{
  "num_hidden_layers": 16,
  "hidden_size": 64,
  "num_attention_heads": 2,
  "num_key_value_heads": 1,
  "head_dim": 32,
  "intermediate_size": 128,
  "vocab_size": 8192,
  "hidden_act": "swiglu",
  "norm": "rmsnorm",
  "norm_place": "pre",
  "norm_eps": 1e-05,
  "positions": "rope",
  "rope_theta": 10000.0,
  "rope_fraction": 1.0,
  "qk_norm": true,
  "attn_scale": 0.177,
  "bias": "none",
  "tie_word_embeddings": false,
  "parallel_block": false,
  "init": "normal",
  "init_std_qkv": 0.14,
  "init_std_o": 0.14,
  "init_std_up": 0.14,
  "init_std_down": 0.0,
  "optimizer": "adamw",
  "learning_rate": 0.00613,
  "beta1": 0.9,
  "beta2": 0.98,
  "weight_decay": 0.072,
  "lr_head": 0.00847,
  "max_grad_norm": 1.0,
  "warmup_steps": 585,
  "schedule": "wsd",
  "decay_fraction": 1.0,
  "decay_shape": "linear",
  "final_lr_fraction": 0.0,
  "batch_tokens": 32768,
  "max_seq_len": 512,
  "doc_mask": true,
  "train_tokens": 132300000,
  "max_steps": 4038,
  "dataset": "wikipedia_en"
}
Each number is 50 + 12 x the weight over its row's rms, rounded and kept within 0 to 99. Layers, rows and columns count from 0. The size before them is the row's rms in percent of the matrix's.

# down: layer 3 MLP down (transposed), 128x64, rms 0.104, rows 21-55, columns 0-63
# gate: layer 3 MLP gate, 128x64, rms 0.166, rows 22-56, columns 0-63
# up: layer 3 MLP up, 128x64, rms 0.156, rows 22-56, columns 0-63
down21 101:54 56 74 59 47 37 42 44 61 41 59 61 22 52 58 58 52 28 53 56 52 59 33 35 59 59 53 68 57 55 48 51 41 62 75 56 71 49 32 45 32 51 45 63 41 55 29 49 47 39 72 43 75 45 45 47 62 36 54 31 63 39 49 40
gate22 099:23 84 48 47 52 43 38 52 53 64 42 45 64 64 25 46 55 56 43 56 57 49 59 57 65 41 53 51 61 61 31 32 33 43 47 87 51 45 48 62 51 50 32 65 52 63 40 38 36 58 57 37 54 48 36 48 33 52 64 62 51 46 48 56
up22 106:52 78 47 50 56 36 43 48 38 57 73 62 75 29 56 44 30 47 63 59 59 50 33 50 41 36 51 69 55 37 60 48 40 50 41 59 63 36 53 40 57 38 26 16 46 52 55 51 55 53 52 66 53 44 59 50 26 43 45 55 38 51 43 64
down22 103:43 75 58 41 44 55 56 67 56 47 35 49 49 47 58 34 55 40 68 63 39 43 54 48 57 53 52 39 36 43 41 13 54 34 46 55 43 33 47 44 22 41 44 52 65 21 42 33 67 48 56 42 57 59 48 40 40 54 65 47 40 67 33 40
gate23 097:54 44 49 46 67 52 72 54 36 53 56 58 57 51 42 62 56 37 49 58 83 46 57 52 67 52 46 49 43 57 61 63 39 34 32 43 65 42 39 63 62 49 64 64 79 52 65 49 37 51 64 46 34 37 40 66 52 50 39 68 36 30 36 30
up23 088:52 56 63 58 51 62 61 60 49 48 42 43 77 72 56 46 61 37 60 53 63 59 57 32 73 54 52 39 46 53 42 65 54 51 50 58 48 39 68 47 63 33 73 41 51 33 66 77 47 50 38 58 28 75 62 44 52 45 44 54 59 43 73 54
down23 100:51 56 62 41 56 62 37 40 49 47 34 61 40 63 48 44 49 60 52 40 65 38 63 30 56 73 77 40 55 50 58 49 44 53 50 56 38 49 53 43 42 44 45 49 63 23 57 43 66 37 38 55 59 15 57 49 27 57 48 27 43 41 32 35
gate24 085:63 46 42 27 54 37 41 51 61 34 49 63 52 53 54 55 64 68 61 50 48 50 57 27 36 44 48 51 49 57 59 39 45 18 49 48 34 64 42 46 47 36 33 37 42 68 51 72 66 36 49 44 51 50 40 51 81 63 51 52 24 58 58 39
up24 092:55 63 53 47 43 51 51 44 52 46 68 69 35 53 47 35 54 59 42 61 28 32 48 71 47 55 54 41 48 60 63 46 33 26 44 47 71 40 57 52 55 56 68 66 65 53 38 59 52 55 75 60 53 19 60 58 57 39 77 43 53 62 59 42
down24 085:35 17 45 54 47 57 48 47 47 51 47 77 52 42 42 60 48 59 60 43 56 51 45 42 53 58 47 37 84 52 62 54 31 43 52 54 70 43 37 56 75 49 33 25 65 52 48 45 52 39 66 58 69 43 62 45 74 45 53 42 50 49 64 42
gate25 099:31 46 52 61 49 59 61 42 45 69 38 47 69 50 51 60 42 71 42 42 55 63 54 50 46 44 30 73 57 60 55 51 49 28 31 42 64 50 51 53 40 61 46 84 61 53 63 44 52 45 74 62 54 53 28 39 68 49 49 44 58 73 43 63
up25 104:70 58 44 55 47 46 52 66 51 53 76 35 54 58 48 54 45 33 47 59 30 60 39 28 47 42 26 53 44 51 56 45 53 48 56 59 50 43 63 35 53 62 45 35 56 52 38 49 60 70 41 79 70 65 44 47 60 47 59 52 15 47 70 51
down25 107:38 44 47 46 57 66 45 58 34 24 42 49 41 54 65 65 45 52 47 65 71 49 71 46 50 55 52 45 50 23 66 51 71 46 47 68 40 61 63 26 41 41 43 43 59 53 55 39 37 49 59 48 30 67 61 42 37 78 34 49 49 57 37 43
gate26 111:30 78 50 54 70 56 45 43 57 48 63 53 50 42 62 50 42 40 43 36 71 42 49 56 58 52 35 48 35 40 61 61 40 43 36 32 37 62 59 48 73 22 50 49 70 40 48 33 32 40 26 50 37 58 44 53 32 43 57 33 53 51 57 45
up26 103:22 48 58 51 58 46 67 58 46 47 52 27 45 55 60 57 40 59 51 63 54 65 45 45 59 18 54 59 55 51 56 36 37 38 54 38 67 19 45 48 54 70 59 59 26 54 60 48 36 48 47 46 55 49 76 51 25 45 62 53 62 41 53 45
down26 095:27 42 65 55 27 48 49 58 57 60 60 78 46 51 52 53 60 54 39 44 51 39 49 49 66 38 42 57 43 57 64 67 55 46 58 18 69 82 40 49 54 37 50 30 49 60 35 63 49 49 74 55 42 59 53 37 42 39 56 47 52 34 43 58
gate27 109:58 39 57 35 45 60 48 25 73 41 44 60 52 43 37 65 43 28 41 48 48 52 65 56 21 40 45 52 53 68 51 47 50 61 37 45 36 60 76 76 61 49 67 57 61 44 55 62 58 43 44 35 36 43 45 55 44 57 24 64 60 61 59 53
up27 093:43 41 36 35 44 72 42 45 58 45 45 43 44 33 65 36 68 41 35 54 50 49 75 43 34 55 43 65 53 38 45 52 49 47 29 41 58 25 66 46 65 44 67 49 46 62 36 57 50 50 43 66 42 42 40 74 50 50 32 67 67 65 56 30
down27 100:58 31 47 50 71 39 70 75 57 70 48 39 42 61 62 30 45 57 58 38 63 60 34 55 56 68 52 35 66 26 38 40 40 41 58 38 59 62 52 52 61 46 46 38 54 36 47 48 63 59 48 52 35 59 19 38 47 51 61 38 36 55 56 45
gate28 111:46 51 44 65 55 51 51 56 78 38 48 34 57 35 52 65 53 34 48 47 22 52 53 57 71 31 64 52 38 49 55 53 56 27 24 40 27 40 67 47 57 38 61 49 53 37 39 59 26 61 53 40 43 59 52 42 58 46 40 59 45 41 58 29
up28 100:58 51 71 48 30 65 62 43 41 42 38 69 41 36 45 29 40 31 61 62 52 48 65 44 45 54 48 58 33 50 48 46 30 78 60 50 49 45 75 54 36 41 27 44 47 76 49 62 65 43 50 67 49 59 46 31 55 60 46 45 38 52 43 47
down28 105:56 38 61 49 56 27 40 34 63 49 48 62 30 37 65 52 50 54 52 63 61 42 46 51 43 48 57 50 57 20 63 53 53 44 42 45 51 30 43 79 73 53 66 32 45 53 51 47 69 56 43 71 43 51 55 78 51 54 47 71 52 63 62 62
gate29 109:38 44 63 65 42 57 38 55 71 50 60 55 50 52 46 53 38 37 40 40 39 55 52 55 44 53 70 70 41 59 67 52 46 62 37 64 32 58 43 54 34 37 67 63 63 56 50 64 66 64 68 40 34 44 46 39 42 55 39 63 88 40 33 53
up29 096:57 59 42 45 34 51 48 44 42 27 45 72 50 49 23 49 52 44 55 62 37 77 49 53 20 22 50 43 60 40 42 34 50 38 34 57 63 61 57 48 35 47 36 51 65 50 43 70 52 38 37 53 44 52 34 43 50 56 35 56 31 59 59 61
down29 102:41 36 50 47 51 55 54 66 47 51 41 48 43 49 62 60 58 30 49 61 50 34 42 46 54 66 61 61 62 68 51 51 38 58 73 57 31 26 59 59 54 68 66 50 38 47 59 47 50 53 38 11 44 59 63 77 70 38 52 57 50 39 56 40
gate30 097:17 62 56 23 48 57 61 44 66 63 50 54 47 57 50 51 45 36 45 56 35 29 63 40 55 57 47 47 67 29 56 44 54 57 45 74 41 57 66 53 63 63 64 58 23 47 49 50 62 51 53 45 31 58 61 42 32 67 38 40 59 44 34 53
up30 099:71 41 56 37 48 52 51 47 55 45 31 39 43 38 30 58 55 49 41 27 61 49 50 45 51 38 47 34 74 67 40 28 55 38 54 52 39 32 59 43 40 52 45 54 51 28 65 51 49 57 31 61 44 44 26 22 40 59 61 63 64 59 65 44
down30 101:63 45 58 67 17 48 27 49 38 53 54 50 33 51 58 48 70 48 50 55 56 49 55 34 56 57 56 57 43 55 68 65 44 64 67 41 44 48 44 65 42 54 58 64 31 46 64 51 64 67 57 46 63 50 48 60 55 26 29 37 50 66 23 38
gate31 105:53 40 64 62 45 38 67 37 68 32 57 46 41 53 34 60 42 32 48 40 62 50 44 65 44 56 34 54 49 64 45 52 54 72 35 33 64 86 69 63 68 42 52 62 43 55 30 35 47 40 56 50 40 43 68 34 46 60 38 44 49 55 54 59
up31 104:30 43 51 34 38 42 49 80 38 69 50 34 52 21 51 34 50 57 69 44 52 27 56 57 59 54 53 52 45 73 66 64 48 36 44 46 29 49 38 41 60 41 61 60 51 38 49 71 41 52 54 62 41 45 61 56 60 51 36 38 59 53 32 61
down31 103:51 57 48 70 56 59 54 28 53 55 52 59 21 35 54 66 30 43 39 73 36 53 46 46 62 35 39 42 43 59 55 41 41 58 38 64 45 60 19 43 38 74 27 43 51 43 62 45 55 40 47 43 52 33 48 42 57 53 46 52 56 68 37 34
gate32 096:63 54 60 48 45 27 64 73 77 65 33 44 39 38 31 55 46 41 50 49 30 60 41 57 42 50 35 46 68 59 46 59 64 42 67 47 63 38 53 56 49 68 47 55 49 61 40 57 43 58 62 52 52 70 50 22 39 29 40 42 59 60 62 65
up32 098:55 64 17 36 56 61 34 54 54 65 44 45 59 46 59 42 59 34 45 50 60 51 50 52 48 60 21 50 40 57 47 39 31 44 46 39 57 66 43 38 62 62 64 50 24 50 49 43 50 38 57 52 78 30 74 71 41 54 51 50 67 42 54 43
down32 106:41 53 45 48 79 38 64 40 51 82 27 37 67 49 41 71 55 50 55 56 59 47 56 57 45 59 55 47 33 30 44 37 52 39 72 49 63 50 55 48 41 46 54 40 54 48 49 63 40 20 59 49 67 61 51 29 50 58 51 59 48 76 48 48
gate33 100:57 69 39 54 64 31 51 44 63 47 17 27 68 54 50 65 36 38 50 42 56 52 60 46 49 57 52 45 49 61 60 35 31 50 42 57 28 59 55 63 46 60 50 39 39 53 50 55 48 38 52 49 35 60 60 34 56 23 36 54 43 42 74 27
up33 096:70 66 29 63 55 57 74 47 49 59 58 27 64 53 55 63 29 41 45 41 49 45 62 48 58 50 44 37 64 57 42 44 21 51 46 41 76 33 53 42 50 63 67 56 51 57 69 65 51 39 65 54 32 67 57 48 51 43 65 58 64 42 56 45
down33 101:50 46 22 40 57 42 39 49 52 72 55 47 56 63 43 26 52 59 59 23 51 55 49 44 55 56 67 40 71 51 42 45 25 44 68 50 64 42 56 35 63 42 57 37 46 57 49 65 62 39 58 35 55 47 32 50 50 35 78 56 64 68 62 48
gate34 104:31 42 57 69 54 34 32 61 40 56 49 57 34 29 64 65 56 45 58 68 58 47 46 50 60 60 53 45 71 64 79 48 51 37 35 60 67 50 66 44 39 62 41 58 61 26 58 60 40 54 52 23 49 67 55 44 57 53 44 35 45 55 63 47
up34 103:66 41 63 45 49 69 51 52 35 53 43 42 51 40 49 43 45 47 50 53 35 58 52 55 32 41 54 52 59 53 72 49 71 38 60 34 53 58 48 50 00 54 43 49 57 50 72 64 64 62 52 46 43 73 68 46 47 55 59 44 38 42 45 65
down34 105:48 62 66 46 27 58 86 59 70 53 39 36 61 51 37 43 39 42 59 61 52 25 52 56 42 67 29 50 51 34 61 46 48 56 49 48 45 53 54 52 43 81 42 42 50 52 60 41 54 45 47 47 39 30 32 49 45 70 68 38 51 56 50 36
gate35 127:29 27 52 51 68 33 62 52 66 54 41 47 56 61 52 54 51 40 33 51 56 60 40 35 74 38 52 50 46 49 67 39 56 63 38 33 55 31 47 42 75 49 60 79 67 45 53 58 32 24 44 55 36 53 45 40 53 55 47 46 68 52 54 59
up35 108:69 26 27 41 67 52 58 52 42 50 38 42 68 66 59 45 44 47 35 59 41 41 59 47 58 23 48 62 57 47 46 40 42 62 46 57 42 40 44 47 45 44 71 74 65 56 49 60 53 50 66 58 24 47 39 41 72 42 48 31 51 48 53 25
down35 111:41 20 36 55 35 38 47 60 33 39 67 63 60 40 47 53 56 29 53 49 64 38 39 55 61 34 55 64 46 49 38 56 64 60 48 41 51 45 48 40 36 50 56 67 21 49 68 61 56 54 35 55 49 56 57 28 48 35 56 44 37 17 51 50
gate36 106:52 50 42 43 53 53 48 66 66 56 23 69 65 38 32 52 36 66 61 71 67 56 58 62 73 39 45 59 41 45 72 60 42 53 63 46 49 54 52 55 74 41 51 35 44 53 48 67 42 70 40 59 55 66 34 38 72 47 44 58 39 44 40 52
up36 098:68 64 35 37 76 43 49 57 36 65 70 55 57 50 59 63 53 34 30 48 44 41 65 53 43 48 54 62 55 52 59 65 41 60 48 77 41 56 42 37 71 46 49 29 63 45 49 46 36 41 66 34 55 45 29 45 36 55 36 53 70 44 33 54
down36 098:59 56 50 32 42 74 45 55 43 50 73 44 44 44 47 65 60 42 56 39 65 39 42 25 73 60 63 60 41 51 49 29 61 31 38 53 61 70 53 34 47 59 58 63 35 34 47 42 41 54 31 55 55 56 42 28 49 50 53 45 33 26 56 54
gate37 105:46 67 53 37 72 64 65 29 54 43 56 64 68 46 54 53 30 48 60 37 50 33 79 52 50 51 52 50 55 64 45 62 50 55 34 56 34 36 54 59 49 26 65 44 66 47 41 42 51 63 48 47 45 69 42 58 52 52 25 42 73 30 56 57
up37 099:40 52 31 41 42 50 34 53 75 45 69 57 40 61 54 21 53 53 60 40 65 56 77 48 49 55 49 46 30 59 46 44 59 44 50 75 51 50 44 55 48 25 48 36 60 31 34 64 40 54 37 66 40 21 54 44 63 44 42 54 53 54 51 47
down37 100:57 60 28 36 30 59 51 66 28 57 55 47 63 40 54 38 58 54 56 53 58 52 33 14 65 40 55 72 55 44 50 27 44 44 52 47 50 61 49 22 45 55 49 42 56 24 35 58 46 30 42 54 53 57 57 54 50 68 54 55 62 38 56 57
gate38 101:39 39 56 55 74 45 59 53 59 54 42 62 55 35 46 56 55 38 61 54 70 61 68 76 44 51 50 42 21 62 50 49 30 49 48 46 52 37 32 59 78 41 54 32 53 60 35 70 37 47 49 52 62 48 39 34 62 59 29 54 38 60 61 60
up38 104:54 54 62 56 48 44 48 47 50 62 40 61 38 48 38 56 46 46 55 38 60 40 46 14 49 41 41 44 42 34 47 55 52 23 56 47 85 26 58 56 43 81 50 55 31 64 55 39 48 55 59 71 65 49 48 47 73 39 49 59 52 46 48 56
down38 097:53 49 66 51 56 28 53 59 72 46 43 38 49 49 55 73 69 64 46 36 48 60 78 58 52 29 42 41 35 50 35 42 50 59 26 36 55 32 45 83 57 58 44 54 53 69 54 47 53 47 33 47 48 35 49 65 57 38 52 36 44 38 59 55
gate39 118:44 48 66 43 55 44 32 50 49 61 50 64 45 55 61 57 44 50 38 46 38 54 56 49 65 58 58 27 37 70 55 41 48 38 10 49 51 53 56 58 44 41 65 50 43 44 50 68 49 45 36 56 44 37 42 63 51 40 49 35 32 86 68 71
up39 105:51 59 57 49 52 51 53 52 66 51 39 46 34 70 84 55 32 69 42 60 30 42 43 53 37 60 38 44 51 48 84 55 61 49 65 46 61 59 37 48 37 56 59 57 52 44 54 38 47 69 47 42 71 45 72 44 37 77 46 45 55 47 60 43
down39 109:63 43 50 62 27 59 51 71 57 42 53 60 35 47 72 58 58 50 58 55 58 60 68 40 50 44 50 66 57 53 45 71 47 55 48 50 47 43 80 44 52 37 55 69 65 37 38 69 37 48 65 35 24 52 55 44 41 23 52 64 62 47 33 49
gate40 105:43 60 50 27 55 55 56 34 55 45 30 44 52 31 32 54 49 48 47 37 55 52 66 60 43 48 34 70 71 43 65 25 54 62 53 48 31 71 50 35 53 57 46 61 39 40 64 52 64 50 61 48 35 70 50 57 50 38 30 43 62 53 78 51
up40 085:52 72 42 65 53 25 46 49 67 48 58 48 72 50 60 45 63 50 47 38 38 45 23 34 52 43 59 46 41 53 27 50 50 51 35 29 42 41 52 64 67 37 37 41 48 60 44 38 45 62 52 67 42 58 61 30 54 34 65 49 26 53 49 70
down40 095:38 62 20 50 42 38 56 18 64 44 46 42 71 43 59 76 52 49 62 50 56 43 54 56 50 52 27 48 53 35 48 69 33 47 43 65 47 60 41 44 46 54 52 37 45 42 51 27 53 60 43 56 29 48 70 72 42 50 39 52 52 44 56 31
gate41 080:56 64 58 30 31 58 57 63 45 58 53 57 43 38 48 47 27 56 48 54 60 67 64 36 27 24 49 50 73 48 41 36 65 47 75 34 58 49 52 44 45 59 47 38 41 53 34 76 57 40 42 53 60 39 50 73 32 41 62 48 45 46 44 50
up41 098:20 56 56 45 58 40 52 31 46 50 43 42 75 66 51 31 39 29 49 33 51 56 61 64 51 32 56 50 63 45 54 48 39 49 43 52 48 53 56 57 29 69 41 45 51 56 54 33 50 23 54 46 42 58 16 50 65 60 43 28 41 51 54 48
down41 088:36 66 59 74 51 42 42 58 35 48 62 42 69 57 50 48 53 29 47 47 38 51 71 48 59 46 58 33 57 52 57 54 45 31 55 34 60 42 33 68 47 66 38 39 34 31 40 44 28 53 43 56 55 59 49 34 54 85 41 41 36 53 43 49
gate42 101:68 59 53 47 53 49 59 50 59 51 65 50 35 57 56 64 30 53 44 59 54 54 53 71 42 49 44 50 50 49 55 71 70 52 43 57 63 79 50 58 39 28 38 47 46 55 46 76 35 74 70 38 58 71 42 49 51 63 69 39 31 50 34 57
up42 101:58 36 55 39 65 46 34 50 40 52 47 50 49 33 33 67 58 67 41 53 78 40 34 64 49 36 38 53 25 45 70 45 59 56 49 69 39 56 40 49 69 52 62 54 47 43 38 51 68 68 52 45 51 58 64 78 48 58 35 46 66 53 61 35
down42 091:53 56 55 35 46 38 64 75 32 30 45 57 67 48 65 75 60 59 42 37 49 56 49 58 43 11 62 49 39 72 56 49 72 45 51 62 59 32 55 47 54 58 54 46 73 56 50 56 54 52 53 65 54 42 71 50 48 44 64 53 46 56 45 67
gate43 093:44 51 40 57 46 57 49 45 52 47 65 52 29 73 51 55 43 63 27 37 60 43 47 47 31 31 57 54 47 57 48 47 52 28 51 52 48 30 54 65 62 51 53 60 47 48 25 60 58 78 59 40 38 30 55 39 72 64 35 32 27 44 61 50
up43 094:63 48 66 62 56 42 68 57 64 32 35 49 49 45 67 44 52 45 46 64 61 51 39 29 37 58 63 33 61 42 68 50 54 40 50 49 54 56 51 42 36 59 42 58 45 24 61 43 43 60 56 83 53 57 25 33 53 55 54 49 41 71 29 34
down43 105:35 43 49 41 57 50 49 60 50 35 50 52 61 39 55 54 47 41 52 46 49 42 64 45 61 42 53 60 73 56 61 51 52 75 53 53 69 60 20 47 20 64 27 53 35 46 44 60 67 60 29 44 50 84 38 64 46 44 42 58 51 50 45 37
gate44 095:22 19 68 35 75 54 54 33 39 55 36 53 51 28 62 44 52 56 33 64 47 66 38 58 46 57 51 57 49 33 50 53 60 57 56 61 49 30 46 52 52 61 65 36 57 55 43 42 37 43 57 53 49 51 43 62 43 30 38 25 35 52 52 39
up44 095:38 41 41 46 57 64 48 45 54 55 40 45 41 29 65 52 44 59 54 45 45 69 55 44 50 46 16 49 49 63 65 40 43 38 71 38 60 45 54 53 62 41 54 43 42 42 64 61 20 38 27 38 41 26 50 57 52 72 48 58 29 64 39 56
down44 096:36 63 46 66 55 47 56 59 77 47 47 61 41 54 57 60 45 48 30 37 58 48 48 32 61 48 39 56 35 71 55 52 20 41 43 42 35 41 26 69 57 33 41 45 54 64 65 59 46 36 58 38 42 17 45 52 54 48 45 67 47 40 51 55
gate45 088:60 55 52 70 73 44 40 41 66 53 41 58 64 47 50 61 52 38 50 35 53 33 30 51 47 43 52 66 44 50 46 59 63 75 46 69 65 37 49 54 43 80 72 48 43 60 42 62 38 21 62 46 57 39 55 59 48 57 35 48 64 34 55 40
up45 093:46 40 42 51 35 59 47 59 64 43 59 60 68 47 50 81 59 57 39 52 61 48 64 33 58 50 50 66 50 34 64 35 74 55 57 34 73 50 49 31 38 57 69 59 25 51 33 35 65 52 57 24 44 52 48 58 52 68 42 61 51 46 52 46
down45 092:73 46 45 44 33 57 40 55 53 64 42 79 81 40 43 40 59 44 62 48 53 65 56 41 63 38 79 26 49 63 47 56 48 38 47 34 43 50 47 35 58 46 56 52 58 64 64 44 44 62 58 31 64 40 57 36 60 62 51 39 40 53 37 37
gate46 103:40 43 57 67 61 63 61 47 47 47 52 50 55 54 38 45 52 77 45 52 36 45 47 67 33 45 57 57 50 58 54 38 50 54 28 39 39 34 87 49 37 42 62 69 43 55 44 68 34 32 76 55 51 38 52 31 35 30 52 48 45 49 49 40
up46 096:39 73 54 38 43 60 65 54 56 52 64 54 40 65 39 45 48 48 24 64 48 46 32 23 44 54 48 58 64 48 41 48 55 50 65 24 67 43 65 35 47 60 37 42 42 33 73 43 41 58 59 57 57 75 54 51 46 36 59 74 42 44 52 43
down46 102:51 68 31 59 40 52 52 50 55 54 61 60 58 38 30 50 66 69 59 35 68 42 54 43 61 48 42 64 71 65 50 54 32 60 63 64 46 50 50 35 63 45 59 33 80 38 48 56 42 48 71 47 50 72 50 25 46 64 41 71 50 48 51 57
gate47 099:61 46 48 46 49 48 24 34 56 62 46 66 48 55 47 64 38 73 50 46 58 58 70 49 20 47 61 71 37 39 39 62 50 27 51 50 37 61 54 57 37 57 50 54 60 41 74 43 33 53 53 52 52 80 40 48 44 32 60 29 57 52 57 50
up47 099:62 67 36 53 64 49 43 23 41 57 52 49 42 42 36 28 49 53 44 68 47 57 48 38 46 56 42 60 15 68 67 37 55 40 50 58 53 50 50 36 51 87 47 34 49 43 53 50 53 48 61 51 63 42 42 66 26 61 55 60 40 46 58 55
down47 104:53 45 54 68 55 39 61 57 56 63 49 44 39 67 50 60 43 33 40 68 51 55 30 38 50 63 52 14 41 56 56 75 45 36 53 33 57 44 50 40 72 37 53 28 50 53 57 51 73 42 62 58 40 47 70 38 61 61 65 51 48 64 43 38
gate48 103:47 41 53 38 67 42 82 36 61 47 57 65 73 48 60 70 37 52 34 62 29 25 40 53 74 60 38 71 50 50 60 56 55 64 45 51 44 56 45 65 59 64 56 68 48 43 55 42 46 35 56 64 48 57 57 37 57 45 46 32 62 65 49 52
up48 106:37 67 74 40 42 72 39 60 49 63 56 57 32 33 59 50 54 68 78 28 51 56 54 46 39 40 40 33 40 44 58 60 61 39 60 62 60 64 42 48 26 45 51 66 63 38 64 67 39 62 43 36 63 48 49 53 55 37 43 52 35 43 46 41
down48 112:53 47 38 59 40 67 36 51 54 56 25 53 42 68 42 54 47 54 40 58 50 50 33 34 44 57 69 38 74 61 71 64 56 56 44 35 44 35 27 76 47 60 72 66 49 57 37 55 44 50 44 55 31 60 54 64 43 53 46 45 71 40 33 50
gate49 086:40 46 31 58 58 51 60 38 43 26 51 46 55 53 47 43 63 62 42 61 67 44 80 25 31 40 46 46 40 46 50 55 37 61 69 62 39 43 53 63 62 44 63 43 51 67 31 50 45 55 49 32 75 58 51 51 47 29 55 59 65 48 73 40
up49 095:53 19 56 35 35 25 59 41 53 61 39 53 40 42 49 61 44 39 43 52 43 39 52 47 43 41 59 58 78 85 45 47 56 46 54 58 69 36 45 53 62 51 40 52 24 51 40 33 31 53 49 51 62 47 59 52 31 42 69 54 43 41 58 43
down49 092:57 48 36 19 55 53 65 50 69 49 46 52 42 49 47 51 42 48 44 50 62 50 57 45 34 53 57 51 43 32 46 21 59 69 77 53 42 53 28 62 65 38 61 23 45 50 35 41 41 46 59 44 48 66 46 60 29 42 70 60 54 52 69 48
gate50 098:47 59 32 69 77 47 49 59 69 66 45 44 49 62 65 63 42 51 38 62 30 43 48 39 53 40 54 51 41 31 70 59 68 53 48 50 52 56 48 55 58 82 50 44 57 42 75 56 62 40 50 64 41 40 49 35 42 43 48 39 48 64 25 37
up50 094:56 41 53 42 53 38 32 61 43 17 71 45 56 54 36 48 48 24 44 45 64 57 40 53 51 55 47 53 30 40 56 23 64 48 39 48 50 58 59 57 47 30 43 26 40 25 53 58 58 40 44 70 39 54 47 57 49 49 48 52 47 19 53 56
down50 101:60 58 44 47 50 61 54 47 56 76 36 45 45 42 48 60 57 47 58 62 20 40 26 61 56 41 60 47 41 51 79 53 69 45 67 43 67 42 44 73 58 80 57 49 44 35 47 43 72 39 59 48 66 58 45 49 62 44 54 55 68 56 54 47
gate51 091:53 60 49 40 52 28 52 44 49 24 49 57 50 71 52 45 47 31 53 43 48 41 70 67 31 42 54 54 48 71 52 34 53 55 43 69 62 25 50 48 55 32 40 56 39 38 66 80 37 60 42 35 54 56 41 59 58 42 53 30 58 64 54 64
up51 087:39 58 60 24 40 40 50 63 48 41 59 44 61 44 60 30 40 46 43 50 42 64 72 42 54 44 41 56 52 57 57 63 45 64 50 52 62 54 42 38 45 56 36 32 38 39 17 60 68 56 48 36 66 40 68 57 65 41 57 50 45 20 57 66
down51 094:45 47 56 26 60 46 47 55 39 35 57 55 56 51 51 21 58 51 56 36 37 53 53 76 45 39 71 47 26 62 36 51 54 35 45 42 58 44 36 51 57 35 35 41 34 68 47 53 53 40 34 45 37 45 72 56 62 43 61 40 36 66 68 32
gate52 099:20 60 36 52 61 40 62 37 50 42 40 51 61 41 43 43 55 25 35 47 63 50 46 58 72 59 61 50 27 61 42 53 52 67 32 60 36 56 60 51 63 37 34 69 66 55 61 61 38 47 45 65 50 54 52 57 54 61 67 50 26 68 57 46
up52 106:27 55 67 50 43 41 54 44 51 50 44 33 47 48 61 53 29 21 58 30 41 48 24 52 36 48 29 47 50 61 44 46 52 43 49 53 47 69 57 54 34 32 27 38 50 59 38 55 40 46 48 33 85 34 54 52 52 54 44 41 33 44 55 50
down52 107:60 62 64 47 52 76 52 62 61 56 31 34 66 53 50 37 51 46 46 55 36 48 53 35 29 41 67 60 44 62 39 54 36 58 25 68 38 49 69 50 67 41 50 54 47 60 70 36 60 66 55 22 38 60 49 61 62 36 49 46 49 37 43 59
gate53 098:61 43 33 55 67 64 43 57 68 60 26 26 58 58 45 69 65 39 71 49 34 44 43 56 45 36 62 56 37 51 46 67 51 36 61 44 56 62 36 63 54 56 52 68 47 63 63 52 39 61 58 52 58 51 31 37 52 27 53 34 68 58 60 61
up53 099:57 66 45 34 55 59 39 47 46 47 49 65 42 47 65 34 53 62 27 63 23 55 44 29 53 64 66 53 27 35 52 54 44 57 48 46 48 50 69 54 45 42 50 50 46 64 50 50 66 57 45 42 25 64 55 68 58 70 43 60 45 48 43 15
down53 102:44 51 37 78 36 46 40 42 48 42 89 50 65 51 52 59 50 49 41 57 49 59 44 33 63 65 55 54 75 45 61 43 55 54 38 48 43 26 55 61 45 59 51 58 57 43 42 73 47 58 57 54 52 56 64 67 47 27 45 69 56 57 43 25
gate54 095:64 55 56 32 54 58 48 60 43 39 64 63 31 66 47 56 47 34 46 37 21 59 60 51 69 51 20 82 47 19 44 37 55 49 46 37 49 43 56 56 51 43 67 57 47 35 59 57 63 62 46 57 39 38 43 48 61 60 44 60 59 59 50 48
up54 099:37 32 31 49 56 34 42 43 59 36 55 55 44 42 60 51 65 51 45 54 60 73 45 26 53 35 43 51 46 57 54 47 47 46 43 47 51 48 59 64 38 50 57 35 57 45 44 53 37 34 53 67 56 72 69 45 69 60 30 71 36 58 88 43
down54 091:66 50 61 40 69 42 69 52 77 49 30 55 50 74 55 35 44 34 42 59 47 31 45 56 51 62 80 42 53 55 56 51 40 57 55 57 34 60 33 70 52 66 56 33 26 50 49 28 40 63 39 55 60 61 44 59 52 65 46 46 51 51 53 57
gate55 116:42 44 50 28 55 61 52 33 57 35 49 37 37 43 47 71 41 50 49 58 75 48 66 46 60 45 29 42 50 55 50 61 70 62 22 53 45 31 39 64 63 46 60 35 66 43 39 59 52 49 58 62 38 75 30 54 52 47 33 58 68 47 43 53
up55 114:51 55 57 42 62 40 41 60 55 64 41 57 43 42 45 45 26 42 43 55 58 65 77 35 80 38 26 38 55 55 55 65 69 62 62 50 46 51 34 52 64 47 37 31 51 35 42 73 51 31 61 56 58 58 49 59 35 50 52 75 52 49 59 55
down55 116:64 77 47 34 40 56 63 50 35 45 42 54 48 51 57 49 48 58 76 49 63 38 71 26 47 35 72 58 68 32 31 65 50 44 31 38 60 49 66 49 65 40 67 42 66 51 51 41 54 46 39 62 60 43 56 58 43 43 59 39 38 39 41 40
gate56 101:78 45 47 58 46 44 73 51 56 49 53 47 22 48 51 61 47 37 43 46 57 58 68 64 63 50 46 72 65 46 45 52 38 72 66 80 31 40 48 63 55 47 39 57 45 55 46 67 25 58 51 50 37 65 48 37 35 52 61 38 39 50 38 53
up56 093:64 56 44 48 41 61 52 54 58 58 40 41 42 43 77 50 55 44 36 41 41 50 77 44 58 61 31 40 76 46 70 49 70 51 44 55 37 58 21 57 57 34 38 50 46 55 30 38 53 56 62 51 45 59 62 55 71 63 48 32 32 57 36 55